Weights of a small transformer language model.
Architecture: LayerNorm before each block, rotary positions, biases, tied embeddings, attention and MLP in parallel.
Each number is 128 + 32 x the weight over the matrix's rms, rounded and kept within 0 to 255. Layers, rows and columns count from 0. Numbers have three digits each.

# layer 5 attention value, 256x256, rms 0.0442, rows 19-73, columns 0-127
160156062158055182109072207136161091127116120087133075106176126202156177136148183145110150115213146073096095094189119177096120110146114150168124131078089134150123151147177148114117076143161169131099093114154099140115117101120124166100174147097092137107207120113070135140142148057142162111072098134109139162133106151032079096177102115144171193069158074173093124115162102199190162108142
031111152075221181120131120103122156080140134173108132110141095125146142048209204045085174110082194140155089076093119121151172145112150161097116097186101168067195116131193134201182145148092119132118161086125069123138163133099094085089121165120114146149086105128094133127086112063109176167073095113079057150200128159179007120133161150060079126127160146129155125092130118042102070191150
130121193154152212127137174136155055105122135112105152241177163104117111128037123203121163116146133081136073102069141114186146093100153125190057105094123108112156139110146133164071143117146142145129100137154119150126123161130130229165063139108110024107202112183128104089092093132100152137145126094129111174120157177122123142131131123144154153134113132171102092166135135166110160125103
251129086144075077116104165113156156150108200089162160139147123138144165092162129165103130061170089136079163127245130095124100156154110101084171073052183138147171101127168193140136125124088175088144092083115130106137137172145173111086145114148112103078073076094109124130151149148142115184099075105127140111149150189124107121147118128077065180157100132096123163126199150159124114105144
155202123151083108099063194121129042122091139093186134134160138125136113055188156204095125162194158114112129060089145102177070164213119098127071117127184161140158121193185166089126101062094105114120079122144136124145124158176130155120168147078055062128128077129051160099131099099119144132105143083107104112096154102119147091123054096163095146133129170204171111119185084144157125090155
177128068133069100123130118094124156101107099134142118088099100178121155064146124137156062135145103117056164176191091126117114093173142157026134190142153113108100089182133105144167108156151130078130123107160179120139117074124073027101196114117110140145146115062113158159144097131153136140094116159117179109158138119120124118124108160132138099126175113100140127134136096132148137090117
162162167140089067119134132120104058111103092103163173121137156101139183097124065170126108114186143139137172072236141081137116131144151093114088054114161140177145088132159146123106106087111124060148109132104138121160147105190132177129130117088132116072128099148092152110150170128145084168093120113131152142166114101124123165157037135079107170144128150123143132153120146139167099119170
130086114136100112101126100113094135043165210158074147094117072116125135168139194132084137189180129132098105184108112146086075158144118140107110094103116087174121143144167108121144130146096132188119127151068132124101132137101158076181165157139162224132074088160149092201121090135157116146107124096123130099149103115145117153112102104159098144219114141086136140101129095130164089134098
095180184128184128151142127136131136090106113112147122140077166184163086134153196127117089162098137124176161139118129120114119126192072102151120156067118160093146125125140099166061120170159189158131130099153133109141159108107126155153202111155097142140100113140097084084163158166122114084174095163059065069124147108076153089126176131166123157149142147151112126104124157042106080140158
135067187102152123112143106115111152099155207133106144133129116120130165107113110155111148100080118133143116147097147109156108126144124128174102135082067123138178128111125201098106158095134115093145169124057105114108147178112159119150089125161173123138119143142138065135126142141085073194152082155131061128140135138150090130122146154127090149147078087126109170133078131068105129163077
158076088195089154098135130110146188174225046091092087159165170098138130193078157075133156141162116129128112161122061164095196123121128209085119157135130106138115173176147114173137107134092179108138114129168125156161124124137090090128094148207127083068053128142176143086079090111140107092122100155112103176141142160167161093121173161133207088062116099147118119106164151184119174127103
175140130148145148170099094102109136125160168166147085106052132147196127093051144101152095037105137162076161108131113203141153057121090109117142120167140046093059081103130167125136098110086125206097087124199121144133157104094112083194158181145106102116116102129156112161125162123183149103107111146137188093102135082104109135151093130096213078103147130126116097175093114182150135123016
113185189189118128117107147120121131075136154092116149171188174084129126107117180156083134109110211148152063157050124067160096167119094112186083087102150111149126169141140100126119139077132167203101132191076094108121118175082163233169103154154175118081132134193163116090166130124085086159156149111150147127099131092094144161127111142143076055181109097125107126163154121117117109133125
131084102114130153141138133120042060156113147189104117147113119128143110158090089129179156083069109156138098077168151137140156144136136111174108105161116140151134120100140206054110145111082113118121137129133058121139092194115129092103038104134119104099146158170119072131094056093092124156119131120151101164135146156154118131140142100071119118130096096155133136149160174100169099116093
170177136139142143114129162092120122106064085113168116132154168092076132102151127154089102158172146116078178050135094080154109158175138092084094138109200082143144127153198122161146127123155068104146081136153103146132163108183132145142185103161067079122119072156067161060110174147116117129161154131121182134129132153110139108122150142111114112124139192099161125179134092073111186101131
142167136126168141073177127119114176165121114140135124123115125107123129087152112128112081202102154106131160194164127118110110158149114145122132133156118153112155093170148087158091102154177133096161132075155195109106163046128108068090185084116070135145112125073107111183145087146182182105121150202121140088171093101085117123138077124118110156143117134076110174080180120111148195148125
126142124139100094178118128111155118135110117205122082136139067163125105119094083131158115155069070125090080149115095126108129099161111099120155170068125101143103126127143150157134161124131130098125109147215165142136184126151084040061187119135093132206121128100164096189144115138085081051137119117115255135132131181150148114082212148169191118137100124122142141105151134117136088139125
098149137092120090108125136144081119085101125167111106124135131178169091094143107168094153124141137131170086080162146095180127149130165105141140089102178107181167118096153160130090156111112130139085149164055109111123150228152161164126129161126130172082098099122107084132128129122097099127098139085097153114105137132138077131154138123138074105155072149147105186128110106119167108130108
110124109118118102166097122152119152144120179128126088136076111132159112136064061035239092146060120154175175120158168140166106184085135105185148151086120132166156159048153143137108192131182166151130120143080126075108124139126168180221131137163177182124154173063163136098152194188184125111205107094143106052036113144142186144126252150124154093133101117158150125148096145155133114135147
096139106131062135151119177133123145130116072137152073136129104160053120144083124072196066125160117126067121122111092131121117123110158131117076173145106136150090131097103141075115149120137150121124117101135156131149161101121064114187132110143198107165170151156155133176145135112195167099103129107126120107082102095109137159129064127122193126068178124140142090101157119170122179156136
052086157076211185164129072102131164130212092160082160093082116143110119186106149082210105178092068136175171102137132176140065190103115190169129173176152083176126104160063112169114160177165093163163217125134129098089167121126122130071117110113109163145134193041125145191179123061093141108112046139069093126140131095115102164104140149101107111085104119164103118089044162070099106187113
082093158121144176108094128138159131182182109156085121143142128103121122190085101146189134126080126121131054169109144159131126108113135200143165192150100066151064159161094131123141164136162128181134187194057146104140111129106134152166038155142183093175182166151153109205104107096127139103146132117142120178138079109090135173113160089127138116112112072148100144148131144121125215099108
107097174119106169181105136153128109132098102131126178215089176122106086110092095147156135059115080122151061125061112126155132144138126159215112135136172100085105107131069177161037148120153126184111130172113123103098112200110103164113070137133176090155150125136180119121099135159124133119139095148066156143105139113177112152138176138186127079144085103160114141173116109107095124167095
156136150099134113138153141114103196172096084093154149140119137091170147112120096178102142031126207134106113093136112128063140125013169057065132143190125123071171098151109097159123108082114072133146173149128148135138086059130158135126148112110107102076152101133161136125058103155146096153145199099112120155156141139180158116156119134097126086116143142071122138137105142068104167152152
100120141129143159087131125131135091129101186126077165200071168077151141159114108090112227165075131060130093172038138100148150123123126162189121089061137117104172179092153134159101144136137158099153163123138126111132158154086176157134045142142155138147089138144161086112139142176094098152133109098176107169075116157098107154130163119125151143122111121178111142145196184218116059072159
104086096131103129172126135137107108141119104116086120120117076139172158165147113112137104122194134149120128074108112161081127139108134134069106178147091108133128078107151136132142125097117176134121196115177126145128092070182135116127144089117133111137144148113102178125169151074089166128139123104160087206125147168128083119133134126042153128148174121152129103150078167140136125115165
096102134149082163132125126119118205142177108137151137152144184135128130171112150017153141139065139117138130146124131152102160138111123193112135095106092163132138116154112096170071159124127102150168157201082079154145139136122146164175120134188214126104124151112122102072053130158096140178190078107141110130102131134115112116135213113174149100141135126137103159208185118100108177158158
124178067110112113171086125130202096163074156170102102085165089122099112134128102108158153175136090126112125137144095150165135130108123150129162179123115120107083151113117131092189119120120134153092108135172137121129065114187100093103146187115107138184123201100160183142169162108144177097131154107118219093104131104101161110105139103138169128132160122161182087165117124132135112123134
031090108107008093149131111130083091094116149146133180081133129186121110160200173154083175146097170152150161115122143152174133164097132104084111110082138187094185048130105156147163118229109167081134122099134168141126188105113145089108160095112166162115142118096130118152113175143090172136112087148124089093165161136167093121075152155115066143131161146065146172139132133112145073107168
114116087124111115148128091156105121182120104187134139150099053139154145171145079070154104144106102094090172110185109080167098139090150120162123134116087052152170115092106122094082163153118169042158103099142148141093186080124127119112153113163189095184213166122164135114190118084158087158109163099161193156095112189080118158104141111077120158174177170098116139107090150090179102095119
138135190191187170145106133155139147118169083067146117163091187104113129114113141158136099165214095148127140092080117121085075118135094167169044148155079114136184147168088134125071138077168131139138160103122073152119151141117106211171135133144111069102127152149116139115150173095136182151155114144136081130106102091128141123141129067145096124091111107182091094200146107136168184117152
063140119180121148111112115153099156154145105149155146147127107112103106168051055157142141162077129070151120129114122107184153121124088167142135142086078104080084147141101118131084170163134131109158144113168141132131172108137136114062106083155183076137191143127166141078150122170110089083132174159173166125069108141120174189122194136182114133130149189167090115118129127097133108075186
152160105116129107112144173130136020094076141144171078115130133195156128076209147187116074172120136101162152125142128103172095108195107078127083124120100191132114124170147119094174095134151104114150131088144106143106205128153111117113168099115072098138114102148078115099147104083053163123109078193147165085125138077124108087140100138108118255153129110170090132125176151109173121074134
123132090132125120123105126097140066111151145101131132084172101144161111179161194137140175168124214102170167152134185155158093103184107149171123106104147152206104167163167092104175138099116081148110137148099102097112147137093137141156110168133121156142104089140116119186162110090073142121104102100080156126081149133137130138092109111126150166147102163151096091139203124119136125082169
144120126153165190092124143122160085165086092042145115180127155145080112142104131168143131127127112112129151140086098153128175079144107114155111162132119114111127122132125148164078145082202097122151141084176132140131076111130101183143071124129095053133194126165117105083128110135127155105146128189154084163103158093108110120153132178128181127097147119185069100230135165108152192094143
140133175157121169155140158140161140175122170091142125200123173034110148096102122150174129192114121111104077149083093087136226095131104208161092094104143141096123130170124158168157128114133155129125197127119117164154085110116127111088049100126180092111162146152136101123145118186125086129099189140167163205117175185135161106130168117145145158096144120114112155171190177148117110176123
087217155125165124135116159139134108103077066148151123125084206141129100060203163170126113128070132117177092109056157096165164135191111138149092138138131234135145096129136154097177088177164146072156180130136158133132191066110124097082149165084033099184165142159096067167162118132091113109099114146102115170159089091094146054114108153155118113157154197154150184142136176091110065166152
185157147202128150098158113150136176106118127137121112153090143087139177106085062084147117166158092165095160155152122119124161128219113140078147142113172162096118145157123159147120130119108142141144128095166132124145157139129143065094144140177142122193081120131105185096150136208120094123112136169095211144124110138171226139147085150135137127139104144146099147074160153105144103116164
136098123124151169109135163130150153193136163085182116169086183109160128114142188062114177113113151084149127096082144110208126148112120128107120123062109135160166163085122095096153163156111170142148096126064088113106069163128159164144114134152181136103145128143145131090123156126128146166168129090159079106087153141114159135141194073168161066097135174164151136108128187196160115127083
167075158153133212088147140124135131184082124097135149147149154127130146144116136157093074072116185131148057107129112117109111123131130134140114102108130134095107154104099172089083144134121163174076114116141127137121092137149197154181099146119146065096125108171067139085156141158092124123159154092125069165119124121090153115141153119110147128083155116155147115191163127122095150138128
134130110138148101087119118154137193133165125114170132077165176069130146194092163150136155113149163129149158142121159137067152147100124136075128134145137179155112153123033071163153125149142134144123136167039144078158105112108137127209115153155222089053143133087109182135144132148196138133167146159108107104119130062155143157142115112198144111119124138115092102186148134123097155141173
190100144104175216127138135116119149134221092135126144185072141099123080128072135178163124126061075116117123180105175116117152110140094140191054133126095118122131117192052168106062117101179178098119173158132153143157094139096106096139104159136133090116151144171123112155124096089136179139087140197154173134142148126111162131133168152151133148077098127203039131099154183089127171129088
138178055149081078155105162183167138124080130185167088101178093146138123117109093087146143122113112122105124091161138185101166128114135126143199141085122118113082191134141066167122121187083164135129065080171153096124118120155127131104160135164105121144112159144128162127124129178138165124106132142137243105143182170117126159128193123140224112093137145122085126150135134154130072116154
112161183086159144148134137133132177114133148162152124092091172129139087104182185027180093136095107149148138096133119116173143182170099103144214094093193147171109122116131125158208167113132189197145147165124078090117084132104144156094143132138078135128108156108120169113144097160140164132195120122106131124111118114162095102094154112118102017109095091146178134143160121151135078189126
086101130094119107147098104111109000092153113105151123117100077134153123128104076231135114097135092118156171120129165115123036104169161101187104162211099089168103149138127141103149102110141121162097123131153133157133114134141159131149092159068086147109141127162087121204078124121162207134119124068153156148109107105117145125107053161137118109165081130170121115080076130153148154099155
168148057139036103081124113161143097124099196108098142080224079162165142110208142127132151167181133115078096147164147128109125147105112106119164109110113125120123139150135036066111090163131120119089090118091122149138065160101113101099115097083130153109101104165098150162141132067130148147082137132175152142159135136074120148155125109151062164182155093151135173105124113175119128103093
149065166122127086186118109173132163089127129231112136171168081142071129099072074197148156064122097122088098126135119088161115084133133120201085114099096084127151136080115189123155174173103183116124091119100175093118203192090132115114092142141202130201118187126160043182144128109131137137077107079157170101093172165154116155126196176103153152152112146114129108099109094115107112162042
146107133167127152121099162117146123131126050114138107150077155128121105141139134190185059125148077144099194120133124144102140053173085130137085134150099125080135079130119144138089120107120146099131151133175098122119130082093090147159164116118130049133157146106122172145139085164166151174106106163112109111104100151096132105143082152103170150079152126126097141140169134122170154127122
068091164136119133119127104120110198116191166149115111120135129154128123163117126092121175092095160163142093141109152124086136153108125177110114146143074139095141128120097153103125132121152211176089135157080093111118121107107146123163097197104162177131124096132120106139103184146077082151135098117134083200152137166153085135145178117114114160136117093158149118142074123129062064166176
150132139120140151134164172124135157152115189105086097148153163077151150124189195076134166130177139124117087104103124148148134165136116151093170086130223155149103122102120084201173111132097130181103143111040083110123106138130160155130113126136113115104104171103122150097136110124089142119107186098130140206144151098140096133124147086136082096152096117175138124164165189152116071167130
144106093101169168111144092126102206172111171122132045116075172105118109053103133053174098177066070138121110164061087122170164049114108111173119132216118150124072160037090146154147179142120154133161154117141158120146073124076131065094128119176134145132112188165183090161124079144159134129118184208163135107079150147156154147130139130110143123174134113094136158080149151087139088152055
161086112130114116125127124126158091081120228131114096120160071122137098123064151157108169129098190139148100144081155065116118138123083127154124136134140061109122192093138095132119127109130121154107116139089141136103116185142172123119102158111120155162079116172144142187136099139118123123094159148129132119099186071105177166138079121172070108178101100121101136083122077127124075116109
143051076124152150191109128169175031178158130090117108113138075107150121156145178128141156188167089144133145159104149123084140100107081131173127183178086108145149110137122104074180141115152139125121097070108130150081063083130081107113102162060084163175152146150084133201119140060128184119112135093199106201126152113110111117133214128060139168110122078204070102151088118084131174080066
122084128090071182161125162126147145154157087075137129158146128141106142176102173116131195082155139129094046125111142129131190110065154229098158127164138142125113133163067174124175124166091171119116080109112089112111083134179113164104051131103119105125132127110109183103091117121104193128101153118192110205130138122173126147148205113113167125066156112161117127176058145207100114096082
183151128185111142119112147118067152119107064143164159135138137122144154078108105187108105093172153108075130101162144113137133100136153111137095164125136077126150117171100117147095147095161072080127054072161093163133116164141139160155136092203132077141148136159054120084084145168186114153117136140117114150109160117141132124196043148126107140133158144148106152140131143104142169100130
# layer 5 attention output (transposed), 256x256, rms 0.0832, rows 19-72, columns 0-127
118131126156119138107177092133112139170034159084198149146102122055079115103158092171140141098065101130122091121118154110118130115149118163133054145124090213123154125079044077162155148164120061123117139111086152137102146121096126178179121138125160177116112145144153058089123142142107160102110174143119129044123118086128144128121133080124149084211151092121090154159113138155092144149106
077098164104109095111054133177109144143127123161114122144180230181182130176080158153150150125163111115102168146061107101089150152092110190149132164099175047162102142080192165100136200132162202202147109133166161108125061136137127038174092135095135057170185164083162096168143158087093107100203122191142200154197209156173147077111185152140111128142136114048177172137087130135085036180055
136120131180128135122125134097160159122076107109127095078101133116111182136102166108120097124127188157098116124093096152132150230115160053110070169092068156091190166077108127185164144151076057141162132049183122125120171130085130102166224141156099193120124099097131151169112135094153149114116128127095123177134131153174102110156157024088095139164095134063148131131155173106081122130154
105130170165160086122196170150088115102144148117161081130162116143076054127198070113140116105171124092157149099114170166182125095184148162146089176120170112130050103056081118095138115106189091119169111158060068145012100099127086126059097141127166114139157154127073143113169117144163139085111143149135141115099087097085180182103137170145169098204154105148101155136133159101143123142113
125113103164177136126145130116092153170097131055130131122108136083120147155131109058159103121176162130113150136093154115143124133110149085167107179122087120147053116106006091117155112151169074124180128149140132112153106111055116145171245111129149156098221147092065069113125164119140122113124162120120136114123089150202117111094157122128150135171113100026189131087156103113119147087145
118173153068147134136196115179088082149128150125166138146098115131144048106142124161116147129116109064156103136131138117166106057173126241148187070128154116160102162145149128079115089107201141107065132177075113146082056099144127164094054101129193079111136111178082123088144112119085170095172127131134160118141083108112138113108094234118152104179135116174080151148072074132197143133120
144143151158168111145182125118110151126128166151130107110102116197090132138164070089140059152175089151175128142103151108156118106131175137115113161156154148067095151111059091077136081124219081112165201168064124098022113091098164115100155115113108151126132090113047149116118159137162132121145125115107110104095088105096085245100169129131145168212162088114073138110181136089139184104147
174102107152104070204138109153063146187177105133131075189180115102119061087127116138098076072108118105107106113164135119125172107141061166107166164214110125082145114176115149135159152070098135137152086122170132100132066126164077140158099094124159105110151168129078144065154133161121111075156121134125087123128175111127136109138108132124131131126184067182235160105132146187102140207103
124134124066078175111131097192147102201064142125134132060152125189141085141129131082106144146169128113127143127114139072114135152110126117121136098116061112189183132103144138101174139166119150074043131092192139122111174102126076064196182113117063089086139162094193145174058093142184130140094146192128101169182126189151169131077172140129106173092107148153160068133143162145155102147145
130090151136097114163105186092166152085162099175091097125138169165088181097091125137128096136128139139154124121095110085122160170113111092120097136113146098110109103120105126180150129124117146112177135131173121093080109156157114096147161114091103143126138136128108213177139152122161140082152099136155125175109153136127184113142127096130126139100191188139161068164174144099108064138094
103145107136166117148112161123184156104156158103116057099136112124143153063137187183102146051139150109081115079144089138113085168125152068068153101125107154158188166137167151104152171095122131117120125089154127143170097145138103125046079158190187187129105135073189111176149101120073119149132071092132176124177150165085153084138070161181097045173093130136070143140066132167117115106083
158203075180077067124110110151093106119193106109151149104152117111084084086088147122164122116122111099132115116164111168125185131147147095133177125160141178131171085121112140126114176104157169092104127165145121164090113126102096156115133120085121106086131156104137165169225108062145209118095086161150174178145119182159223086119170199193122100182120151133101145126157086181128151122182
188107174099122155166139124078125135160138085080075076099099189173100169119143118054114070125129124167079159116135146129126159206111092062080087169170108168029189132142140155120176130157090073154148134111185138079173202147111086113167216086129104182135155120117097128115067163100175111089120120137056053113135104129127116150108179072104124146108159087076135161138153185119097150193232
144112164203129038095072150092132164136159093153103096127119101092113148154115097132154111165161138132146135132072124156129161138128188111133077149098147120093091104112079101169147174126164087191168122112065126152137103150156191162125140171133090104157121083090109143172198153111134075146139128151166194134113094195131095173167074145134118157161104161069113137102142096102062107113116
136158120127160158133174157191159104188058090060159156110049095152193112177124151071118107126202122129109157114147114184191091142138165110094109154079125122157100141093109151096144076149149095122150114100141134125089149075073117092127154107183131109132189154117143129130096116071188131108155146118087117167132059136214080150060177163130125174217095159082114124095117086114170103073155
117152154074119156142133069122092119126108159124137140116082128192166069147156143116087163185110148081163127107139142073143078106144099136139153081121126096130153185155134137121137114120158143115076127136160127131080107130135165167153095113111158094081181135142145128099110131123099132073151164120087141158121128124147099103129136162118132136140129151167166113146069079128109095131166
118148114061096155127123084236156120204110081116139140178163086000143041101105133136108132121131150135134109144174120180153118117178153131087149107076125152190146139142167235145068169152081170140083106077126140141146118088102093173090117098120183124077099156150128153154097070131173131156171169135136143131090146117116105134131066110125119115164107122161111111143108094098155120112143
149090109163118097162118122117127145163193095151105085174142084096167146088154104130138052104093134118072141153120137129149160152094124080125104145151132149118078049100077185110148126113121073144179151149127147066160130140133138136132151139127105140204111110126051153123117154111175104078126118115127094104127122108141110120098127079143143186115149075111157148096208182118089099158090
165151138082098148114130144159183106126081100159103163114160127125140161071184155121143147121133129130154172133169094139109154147143126076164149073120065146057189110151139142127088107125073155172101157106097111155093190084080139099129080124090088121145069166139209128167111125151143140187154138123174129057117126145062119189162147113159194152000104206175117103103247189143149188112199
200194120108158150110121074151137155141056103150147194147091145137149154094091132170092183150114106116135139115187042125195097144098091145179175074092106148021143153203172106175068072119140163133077136118088123156056083156065191183114107103181144097110141146108152125098115116148071119155160148154132148161096152143071087091134107150186115088149179185129098158155107045135155155091161
099091122127118113141114139128106157121107161223117141157196157172176128094121143141177195105099122061103093151129100050138151062094134125173161031148149149118094141081198202167069107146081179146090157118184137127054119092143154120161001180088140009128105097125129163113145065129068139131184157094196182096213176113143104094155118135150137144074132107095062128178158088132071085162136
152116107125119140138156121107128140099132101192135129160155121109077174082084203211092123124048145134094119119184056129102101140145123097154086089145129169092238143177136198172142122117058128153143134077136185109134120173157121183132104144113145178088085070143131200110157135127084141138141139085083135102102186109111077112174077043106133102087126125176096122148138139157129135161107
146103175122158155113177105084149165136143084152094125135135158122137212118129145136118125149091173130114140144101128162147173195121137083087142101115063156102124130116163205224062115165065136172175172107165116136153196171122114182155172128185132143197086072148142194148172131100126097091099091084145104166103128166124086096082098093093110136098123117095079072174143135072128112107144
136118150108150101134122126065173091145184063130105082136104133202125157191089118098144091161145090108112122152154160148152140141097159147113150152130146109180139242122131127087125072093141131124182127167095138147173157133187184136080151124132093085142132086144075120181116156102138091149127078144131084164110084120110078134104148111134072146160139135142115160148111139112145134119079
073161109136145181099133110103148112083174162081141082118170167092102141136145162121079128108119184177143091091058149154008092190194145045087096165129087120125185103143122145129119156133095132126163145091151094130089121114164062107118144130116092230130110149051170164151106124123124174129148122134094130128103164135129133123221152064119171126021130141154167099105134228131105129145145
169139093170159113042107127147111126155085081157157112199148116136118137150089129118139147142123115145127069170137151128131130118057189234159134147112121159131152171145091091147105106140151138140198100147041178158076131111156138172104015139100172112107113087055120077132172127075114121211152151162172154067097150117173080156141081135180077117150159151081107186092133104126119138127114
125123137095179157143100108085138113148103084147091071127146122189162189136156132161106143103163121130105131089106113130096108169130137072080142105076112059112213164120179186115081106137111119166181102086146143158108144160131139103155078160187140125179136130135223099181133149133145070107139134112131078107171119136133131137117124138128129180087099183123107124155107194136144097159050
136170098112094154142135148172096096127113126092165199147134127010150115066129131163132146121088128130127143121147130167095116082148116153164155104109141136121114091175164157118100157180102151176087095128077136170196155128090088138143134084111137122118118154165155096088155086134129108176130173128129116119083137109110169114127091162110137070112095128149110116122113089176171166110214
111138169085217161104142117153077107145205176148101117128167110155162076151173087110151147145184103080176124153061171106086142090121140242169123140078120088160041121104135108099106062095220095122086123167073153132094041078137155089098068119126114105183126170155106091090109143169163180120117129172182123146169103121090173107152099185101116135136120087136124145120111160061112106172093
151161083152091083103087073177123112117110166094146211176114112145130078122139103169149170143156150152168100117141135180150135075129099132156160110086133101058067078152085120186122091166175142121156128139042090168064117074120159126113069093130125087140128110117104097104125053160135149175168194161108151111064129069129104203201095125177190131075206174164151121126125097160109152101157
150096082169127098129114158093174165154062107108129112119076163214118209147077178077150136146114158166100128088118102080143146169063143048120125099124093148067171154110088091219132109141105143098137107128222134114042204139112133149183180145138096154082169109049183110169151140172129121145148131167108161166123138151162115147076159095112130097125136197077118095152148115151131133088179
136183074050107188118122078067192137136155128068107122102116126137151130146125164134103123162145196164139064138142113133108078148128119075107133091076088101099189081162144149156139085176088106076127129091116154088186132115140152130105147143189137214204102127112143133147091049137141122148076154106120085162086134125142102102160117107136118152039160204119128074081132119130122149131131
120154148136111146110119142143117131124077163110151161138067108082129090169124125106098151167135129095177142133076168053130133099136177182157050130094127114156092119101069098119151153154196100097062121156132164134084113129118125153209151126081123155081190167117148113087103177167158182132117165175089150113152112165171129138118153121074140072160103154078162116122094123106137109117178
088102063157131099174105117096115126126122138104174131133133106046068112108167130090117095082101100136080108131143123097130118122140089072130103106183103155142147062147084135091148146166069109157163125096167153095176083146098108111169173161129126147127157204095135077098127145164136099096095155137104121078193156128190142104209162070108127160102149114128158115085136183178124118189097
133156161154117144114138161075177105079083135113141115085069173144121203149080185109084151153124170116158108109104117079128098176104172074120100109074073147140186182116100074188149104136077111094097139094140136131119161138095143121182169171129095169090138106072186141172134143146135158136106109130099152189144090152128132094171129080100100114122114196086116077127134119137110108100145
059105144137153138061077114133182146082130142098155081093080174085136120200141164098117141131165223193119149102087129171102042175191161069050128162114101116089167149179173179105097133159082146161129078083167041139088115155146109115127189155176140179122133119053209153190090139098062131083169110126123161183167137157152111129153111135070145084115077229173174086111126116107099106124155
114092210066118135074080086205103131188085158127155128119144134125137105182067105076163095197132121128113174164038102104124096104181162162114083175121090113198115146131105161093114147196165134108106115126162137138149129133105114149228255085067101115047131103107154144151078171153102118143151115176077164157147185168180105120102102090062121167128091111096203079154137103027128059103138
096119108101162095135169105121139110131129144141180109131158132123118118115146149117101121128163140142139144109163149135143114117132186087110172123159161078174130108151194173086088143157157191089139131139159051133056133142107075134146127170137181138067145141106127157169132100138130100095170109079126063178112155117141096139141172208128159104173141166143085085090111059164181155102115
065076092144118132095134164127242092057088174068104146105139149116106133133160096107128207050157126133113174096124096199087104193190117062104149131121125099116145155164130086105127126089115139130168097120118094189135113113113114062094189121165102189148159132141150103184097095144094147174135160148164165096124144163080157134138170148177179185089129174109182125115200176134102164120135
141126091162151103107082122106183137151085069130131106087157112119075175157103110110130129135149083138098126159191151119123146209096136061107090173151107145136174122121123095127160132123120090149157098106122155147137188153107161125136202158140098187111156128114141059167094137099176086142094112153098061148154107165158096126108159107109089138132117091117131129138125130112121105122151
124080111153125124156172133056089167060171163141098176117164101235081155089174102126103136118141076107099146099155063131117107112108100136170184067175141107116139114136169133028127062109100124137142116193113121143173144153206171096129108171161119169178099148152145123069136138161099088095067087097137071105147090120098160118138148147138100134080130146170071134114158151183201149150083
120096136112106091125042121074159202089149154149129095101092127126086124129097200119127168154141200125114111074094085116160122135153112081142122107094095111110136189125109122186148117170092125052103155086188101092065151146174099144138190186146144147071147099114141165174153124141089148094122111138128182190145124159152135130146148090113156109146120198115133084194126101120124087137106
111174154102119184139156078178155076158106141079155138126165104068117107108159134144107145083158112110149147121167129198132077094181136166137164059094115149165151130109179182073085134163115142162100145137043112168165104080095118067079056131145145150172129150148140133091097114128140145132124165073152102088105112126095147144173083174142139121167102121126093147104115168182160232149139
099064168119090138080107137169129060156103103126110114149194122130186113148194145095148142105129103129087210144148139178143121136152168090102176110170149162150121161108205224077069158150093155214125116140148101177108180132102079154120130146126139110105142122126201151159100148070107065152144176085147139040156134185086123128090093167124155193125070108101080133123184174114083141133180
181155159151146110165149148100148148120132181154143119135115159070098139086071133083162089153085144166110110135097130119126168109107159129159093104136120187088157133142016091182130126078051093129127168161143152130074139121125160157165147129103108121066149087088023163092147163173135170127151091091103130140113164161162097121137140069086150095174106074074136106130166082100128207105127
169131131181114103165175127116058135078142169090156137121094139084063096122128048208101102119093121101149118131105175121073131074178059210178099178165171143134077078162091098113180152099194092122115135153098145108192097119156130081112115102111126147168139135177060081043115163158099171074107121133104096047140095077143153143144089152130144090117144060165134162128094155136150187165111
137157155138088100168117106205151182084158149166111146129134159078080123065075118137172132132141166130122139110127055168199188149168088134187105081091135129069088061097160108202101121140108111126091128102117079135047090055122132062100116100140176112136112164142079206122145083149178183097108123154110137215056156127132162108185117110167145098158170148119159116130128092104125152148172
158143116122141120133128109112134134121056165130153135106098155199109137131114152115131113184157111135163127100130106078172133124125133148127172079117108121130143166132088085169101091171165139128105148129106083180004155124095153176168139167152104117079147112101158148172168134124120100126169110104130165160146103157129140114126132139087124095178145188126082092157104103131170144090134
153107123136144096125056133130107169133185085179119082175191114149087144128087070162146112095110126152099105151106157139074170111086098166116089148167108132136151083140134135138141162136123109134225105136133159152158112180177109108142134115122122131149126140122092089159146158127133152080091103183147098090184178141162139123135093105125113118103159089112180143163144142137097078160036
052011108215130137082104124141091124111101103121153127160164107086175125159165100130100133084117139124064180125119130173109104148151150091099142152188160151146127160140195183043093179122094143193143082147137123153174132141148090108132117175117167130121119080083174100134109154074102080124157140097104133025161131158162099160106140152136151162127077088113138175118138153141098129142139
088116185106064080098039118135163128056177169131127161132117162103110083157152166115125178216119205147139140115099104151143101099188111104069176126151167067110132157203182139128091164125099198118086093151144056141131136162152131127110172132127130112104118081117171147145100101137051056157139145120097190154145188171111151142148093179123133093030152214184190109152168076118101099141199
118140112117124123160096115090138173115173134098125147138133153040077101090121097124098089142077151112071114143145122125088160126129086114137127147168119147128120061228090124106183161136088117133141134121176141069255132145180063139099219103125115168149128139154089095094116116126139119122085096134126114126130172140176154104165129074083109116077152086164204125115131142105121168161154
082101123197125091119074145137135151075091174148163145134057130043066141124085116115156171096067166098098110133095101096096127107103113156188097124101098189136149124158093016195139152133064173142098134096178137159155139101159113078159124142116136180062158123057113084136139164185071191177092126180142217068159123140198140119167075119117122078155112128118159143165114110146116144139130
077107113210222122053126127147112131065126149149188096113141089115130151162123151178161159027100135131107126114122108168107100145138148148128095126119134151184124166108197073098095149090110132140150088139086112144116079116161109092081076161193210173135082083151139083130157178104090204100149113106172169104163110153118164110151119169142164110168033092110089191160101164114107143150060